From a checkpoint of a small transformer trained on Wikipedia: 3.14M parameters, RMSNorm before each block.
Each number is 50 + 10 x the weight over its row's rms, rounded and kept within 0 to 99. Layers, rows and columns count from 0. The size before them is the row's rms in percent of the matrix's.

# q: layer 8 attention query, 128x128, rms 0.0899, rows 0-8,64-71, columns 0-127
# k: layer 8 attention key, 64x128, rms 0.0869, rows 0-7, columns 0-127
q0 061:57 41 44 72 53 38 42 45 48 50 66 57 65 48 68 53 49 45 64 49 42 52 54 35 53 63 37 60 51 49 52 64 43 42 46 47 34 58 53 48 59 57 63 52 57 58 49 45 67 58 53 50 63 62 51 37 47 49 36 36 49 57 53 34 51 48 40 36 35 50 54 44 74 43 38 38 54 42 35 44 39 52 42 47 55 55 22 63 58 63 43 43 39 42 56 60 41 58 38 47 37 31 52 60 48 28 45 56 31 46 57 44 49 41 67 52 54 52 42 48 60 59 54 45 59 69 24 50
q64 093:52 41 57 56 34 56 50 36 41 48 59 59 47 56 53 37 39 52 46 49 47 32 48 47 47 55 46 58 54 66 42 49 52 51 36 49 46 50 46 53 47 62 57 56 43 49 50 54 48 50 62 47 81 65 41 51 59 50 40 40 55 66 48 67 46 45 40 37 68 46 39 64 72 29 56 54 56 43 43 50 40 62 43 56 59 54 39 50 64 58 41 53 36 55 71 44 50 56 33 61 44 37 41 66 40 46 26 50 38 62 57 33 53 38 49 41 26 54 49 50 55 59 57 47 75 58 40 55
k0 086:57 52 52 18 61 59 54 36 37 58 56 31 50 31 44 54 44 54 58 40 47 48 53 44 61 34 41 50 54 51 49 41 61 46 43 53 50 65 49 59 43 54 42 61 31 44 37 63 48 54 45 50 63 48 32 46 40 37 67 53 41 56 44 57 55 42 41 38 47 39 43 43 56 52 35 79 48 63 58 45 63 26 57 60 41 50 48 44 51 42 52 61 37 65 60 51 49 64 43 39 57 62 46 46 57 41 60 50 63 53 24 42 43 52 40 49 53 46 48 58 52 40 37 26 47 41 62 45
q1 062:44 43 42 43 50 36 45 57 44 52 52 46 70 50 54 40 57 31 40 32 52 42 59 52 40 37 36 66 41 44 52 27 33 67 45 52 36 54 54 38 24 34 65 50 62 42 52 27 52 28 45 57 47 42 47 55 54 49 45 38 53 54 55 60 61 48 19 64 66 52 59 49 44 54 43 47 44 42 53 53 42 57 57 48 49 47 41 46 45 42 53 70 37 47 36 46 45 49 48 57 42 51 54 51 25 36 50 47 29 59 51 39 44 44 62 52 49 58 39 57 53 55 46 53 44 40 39 44
q65 097:40 58 47 56 45 29 63 62 37 43 53 60 55 59 42 60 64 43 44 46 58 54 47 46 48 58 62 49 30 40 60 54 41 39 58 51 34 38 46 37 48 26 52 55 74 59 67 47 44 40 40 50 38 55 41 49 46 36 50 55 46 61 57 31 38 56 55 44 78 52 46 36 36 45 44 34 67 55 54 45 38 68 43 33 39 41 42 51 43 26 47 39 41 50 58 60 44 53 47 59 56 53 59 45 47 39 50 36 42 50 47 60 57 63 59 50 42 59 37 47 56 42 35 41 46 33 47 45
k1 090:44 38 51 49 37 47 43 53 66 44 56 53 43 50 35 31 42 73 49 54 59 41 40 43 37 50 45 50 41 50 40 40 64 61 48 42 53 48 34 50 71 63 51 44 54 49 48 55 45 45 55 49 49 48 53 58 51 52 55 44 57 50 41 33 48 38 40 60 36 40 64 57 70 47 60 65 36 65 32 60 53 56 41 43 52 24 60 44 54 43 38 70 44 45 49 44 57 47 48 64 52 44 36 56 59 40 42 64 28 52 57 59 35 55 69 35 37 53 48 44 52 23 47 59 56 42 68 54
q2 067:57 57 38 57 68 65 45 50 48 52 67 48 49 46 69 52 29 38 64 38 32 56 60 40 51 46 42 51 35 62 57 78 40 59 37 48 59 75 65 52 44 47 48 55 58 44 59 56 51 54 46 34 60 40 58 67 68 43 45 43 56 47 47 49 60 50 57 33 55 63 57 35 49 60 53 43 53 51 48 36 48 51 61 41 50 61 46 52 42 48 50 48 45 41 44 62 41 48 40 60 50 35 62 38 52 44 56 50 66 47 38 51 57 53 41 42 51 29 49 50 71 75 60 35 43 57 42 60
q66 100:58 44 37 48 47 31 51 62 51 42 45 53 40 58 43 66 63 47 60 46 39 44 52 41 56 58 56 54 45 62 55 52 38 51 38 64 51 87 53 55 42 54 55 60 41 47 47 52 47 47 60 56 43 65 36 54 72 45 50 37 35 77 54 57 40 51 56 52 52 49 48 52 58 30 48 32 53 48 47 45 45 50 38 54 56 76 32 41 71 48 53 50 47 62 51 55 44 44 42 52 42 48 66 67 38 41 35 53 60 48 35 47 52 39 68 44 51 41 38 44 45 47 64 32 54 41 38 59
k2 080:44 40 55 41 57 51 57 46 59 52 40 55 58 40 59 55 55 63 51 41 49 56 60 43 49 50 48 50 40 55 39 60 32 55 41 62 23 50 53 46 49 45 29 59 60 40 52 47 49 56 61 37 56 54 25 36 48 40 42 45 36 58 45 65 44 52 43 60 39 57 46 48 57 54 39 50 79 57 42 55 24 46 49 59 56 55 38 48 53 52 48 49 50 53 62 39 53 37 23 50 52 37 44 78 41 29 44 63 45 56 43 40 52 45 54 41 73 50 54 64 37 49 37 37 54 43 41 53
q3 076:54 54 62 52 38 39 43 62 60 59 52 46 56 75 56 58 69 56 60 51 28 47 49 42 28 40 34 60 61 56 44 38 47 61 41 44 45 49 42 53 54 44 59 60 45 57 36 46 41 70 53 45 51 38 50 51 47 56 46 50 41 63 43 73 68 53 31 46 49 37 59 62 64 42 34 43 47 38 62 37 50 66 40 42 55 71 32 43 63 52 55 59 43 26 41 54 50 52 55 63 42 49 58 41 42 44 35 60 40 48 48 50 55 60 55 48 41 49 40 42 46 67 48 41 54 45 34 53
q67 106:20 51 34 39 51 38 55 55 51 41 57 30 52 65 52 46 53 52 53 37 46 58 45 49 37 44 57 54 45 69 42 41 48 37 33 41 20 41 50 51 49 29 51 59 55 46 64 47 31 43 57 56 29 47 66 43 58 57 59 44 36 64 45 58 51 60 57 50 48 58 56 54 48 37 58 50 55 46 45 49 36 48 35 52 37 62 32 49 43 54 46 60 33 55 36 45 54 59 49 62 57 38 57 54 66 46 54 40 34 45 44 43 62 45 57 41 61 54 49 61 32 58 34 47 47 53 40 69
k3 082:54 51 49 50 72 52 44 72 56 67 42 46 54 56 39 57 65 21 60 45 55 58 61 55 58 53 32 40 46 57 43 61 43 42 59 36 53 63 49 43 53 38 47 31 63 40 43 61 46 76 42 59 60 49 26 45 45 39 60 57 41 47 55 47 51 41 57 53 57 65 52 55 45 45 38 50 42 43 66 44 64 41 57 46 46 72 56 69 53 52 61 43 48 37 61 55 36 50 53 53 59 58 46 49 47 40 39 57 63 64 46 60 48 41 43 52 49 34 70 59 50 37 58 45 68 45 44 50
q4 086:44 57 48 48 48 47 59 45 51 65 71 61 60 63 57 57 43 57 55 61 53 72 35 55 59 60 64 34 42 63 57 54 64 62 35 44 49 48 37 62 58 27 49 54 52 47 63 59 43 42 46 66 44 44 53 47 60 37 52 55 48 45 51 45 59 47 60 44 48 46 47 37 26 48 62 35 40 48 46 49 50 42 64 49 48 45 61 62 47 39 54 52 57 45 38 45 58 51 59 38 61 53 42 34 52 61 45 35 72 61 35 61 51 44 38 65 54 68 56 66 33 65 47 59 40 55 67 70
q68 096:46 47 36 50 43 49 45 37 51 51 51 64 68 59 47 43 64 62 63 48 59 55 42 33 55 57 20 27 31 34 43 48 48 45 56 47 45 61 44 54 42 68 63 38 50 42 57 57 48 57 56 61 52 64 55 35 31 57 45 32 31 44 49 58 56 51 44 51 53 29 42 47 51 50 41 32 43 40 56 51 57 52 57 47 48 58 53 52 36 62 54 41 37 57 61 63 53 39 58 53 47 69 37 29 59 65 45 36 49 38 35 45 29 41 47 63 51 62 50 56 53 53 46 50 55 38 57 42
k4 090:49 55 57 55 56 61 52 45 51 60 42 65 49 59 45 44 64 38 47 59 61 51 48 51 35 63 69 55 64 37 55 55 52 62 56 39 48 39 35 51 54 44 56 58 67 61 64 46 48 56 68 48 45 57 55 42 71 51 44 41 38 41 39 38 56 55 64 60 44 48 51 40 61 44 52 35 76 50 50 40 37 69 57 57 48 41 47 52 62 42 47 47 73 54 48 73 53 44 59 46 63 48 44 52 43 59 33 46 52 49 58 70 53 63 51 56 38 63 28 50 40 68 44 65 60 70 48 45
q5 081:63 65 52 56 55 47 34 45 54 53 48 64 57 63 66 56 48 52 58 55 54 49 53 53 48 42 39 57 48 65 55 54 35 32 47 35 48 53 38 53 59 58 43 62 35 56 43 42 46 64 48 69 46 34 50 44 34 60 27 68 30 42 59 48 49 49 60 42 40 45 47 56 56 63 34 50 45 35 45 52 39 57 41 59 51 45 56 61 46 69 60 58 52 42 57 55 50 73 58 47 62 44 44 48 37 48 41 59 55 38 60 59 37 50 60 69 43 54 49 34 51 50 49 69 74 42 45 75
q69 108:48 31 49 50 47 55 42 49 63 74 55 53 67 47 55 50 46 40 58 56 55 32 66 58 48 48 58 42 37 58 40 55 30 35 35 47 53 61 57 47 48 33 40 61 42 51 39 58 49 52 45 62 59 54 46 48 52 54 48 47 35 45 59 42 69 55 52 60 47 48 58 38 52 54 52 44 36 59 38 47 55 61 42 70 55 58 58 47 63 63 37 50 43 60 58 34 45 52 40 52 53 67 49 59 39 49 43 55 66 53 48 38 66 59 37 30 66 60 49 62 35 45 69 21 46 37 50 61
k5 089:61 48 61 42 49 58 53 65 43 44 38 46 56 56 39 53 46 48 60 46 56 67 58 47 60 33 37 50 52 34 44 59 49 44 47 66 35 44 56 43 26 51 40 49 54 59 42 42 41 46 44 47 43 53 46 52 68 60 48 55 39 43 54 78 49 49 36 59 29 51 47 49 29 40 57 35 54 53 47 45 53 29 39 45 43 53 24 55 56 29 71 30 48 62 59 46 42 50 29 46 52 63 46 50 49 55 53 45 62 46 63 49 53 47 55 57 48 53 39 35 43 58 48 69 42 33 45 46
q6 073:37 41 44 45 48 69 41 57 59 37 51 41 34 60 53 40 56 48 64 52 32 55 57 56 41 70 33 53 55 68 32 59 52 43 33 41 49 64 58 54 29 44 26 64 41 48 37 45 57 61 61 37 55 46 62 34 52 46 52 47 42 67 28 69 53 53 51 44 46 53 54 50 56 61 36 50 65 43 53 45 45 58 40 66 51 61 49 33 63 57 52 52 57 61 53 59 45 56 45 57 36 60 49 56 37 37 57 54 56 66 53 54 59 35 40 51 58 42 52 47 50 46 40 31 57 62 37 55
q70 085:51 44 39 59 56 67 46 36 38 57 63 47 40 48 54 51 51 69 52 42 37 41 48 51 54 59 38 47 63 67 25 36 49 44 40 50 43 50 61 72 41 45 55 61 37 40 45 44 45 48 48 40 63 46 51 38 53 60 39 61 34 47 41 78 67 57 38 42 41 57 59 65 69 40 54 68 41 39 48 51 44 32 45 48 58 62 54 51 53 47 47 54 62 70 46 43 58 47 49 51 41 44 60 52 47 55 47 57 50 53 40 51 69 53 62 44 74 45 59 66 68 51 49 34 52 61 54 47
k6 080:40 44 65 25 50 40 49 38 66 50 46 55 41 60 62 43 40 57 39 47 33 59 46 46 62 59 39 36 54 51 56 53 48 41 54 57 41 75 49 71 40 47 53 58 50 65 41 53 59 61 55 30 49 57 52 44 59 45 46 49 43 61 39 49 68 46 46 38 64 57 28 55 53 47 35 59 51 50 64 27 49 36 46 66 49 49 55 65 63 50 43 29 52 53 55 59 49 54 41 30 53 71 58 59 33 46 39 47 57 64 43 49 53 51 47 49 56 54 27 50 46 47 39 38 51 44 54 58
q7 073:46 39 50 69 31 57 51 64 47 41 54 48 55 61 57 49 66 51 72 46 33 44 50 39 45 73 37 49 48 59 48 34 61 55 51 73 48 49 53 45 38 35 54 43 52 64 58 54 58 56 60 47 61 56 41 45 39 51 57 41 62 63 44 68 57 61 30 58 40 41 59 55 57 34 53 47 50 43 49 39 44 40 54 49 55 57 30 53 61 40 35 51 67 39 55 57 57 46 41 38 40 60 53 42 47 58 40 62 50 61 52 47 59 71 45 41 48 61 42 58 67 63 44 36 35 65 34 55
q71 099:52 46 54 58 51 55 63 40 41 27 35 44 47 42 53 51 53 50 51 58 42 45 37 46 40 57 38 48 49 52 58 35 63 49 45 33 45 44 33 66 57 35 70 56 51 35 42 56 47 72 47 57 53 62 43 40 46 45 31 35 68 66 48 52 41 53 46 46 46 56 63 73 61 65 51 40 33 43 50 52 39 47 56 46 53 46 32 52 59 53 52 56 55 60 65 43 64 34 49 69 43 46 53 50 45 66 36 41 33 49 47 65 53 56 45 50 40 65 49 37 60 62 50 48 56 44 42 77
k7 096:46 40 61 58 25 43 46 54 66 43 49 46 58 55 42 46 64 58 42 63 68 38 50 37 69 49 57 60 38 36 48 53 56 43 51 60 42 44 42 44 60 39 37 48 49 46 47 43 54 46 53 45 25 46 58 47 48 53 36 76 49 50 63 67 66 44 36 71 49 36 59 57 45 68 64 63 79 64 46 68 52 37 52 48 57 60 55 59 45 53 63 52 65 49 39 45 60 39 62 45 52 49 40 53 48 55 53 54 49 52 38 47 38 55 50 68 59 62 47 48 37 54 31 50 51 53 51 43
q8 074:54 53 49 69 62 51 62 43 46 60 59 62 56 45 70 54 36 52 57 64 42 33 37 59 44 42 45 41 58 48 59 56 58 74 48 55 65 53 36 64 66 52 52 52 67 58 69 58 37 35 58 38 65 48 40 55 62 50 50 54 48 34 51 54 58 67 37 16 47 49 51 66 54 59 50 51 56 42 65 38 37 47 65 57 59 61 44 54 46 47 47 39 58 33 41 49 48 42 48 48 51 38 50 48 62 51 42 67 51 50 37 51 63 57 54 41 57 31 58 59 47 45 59 50 57 64 43 43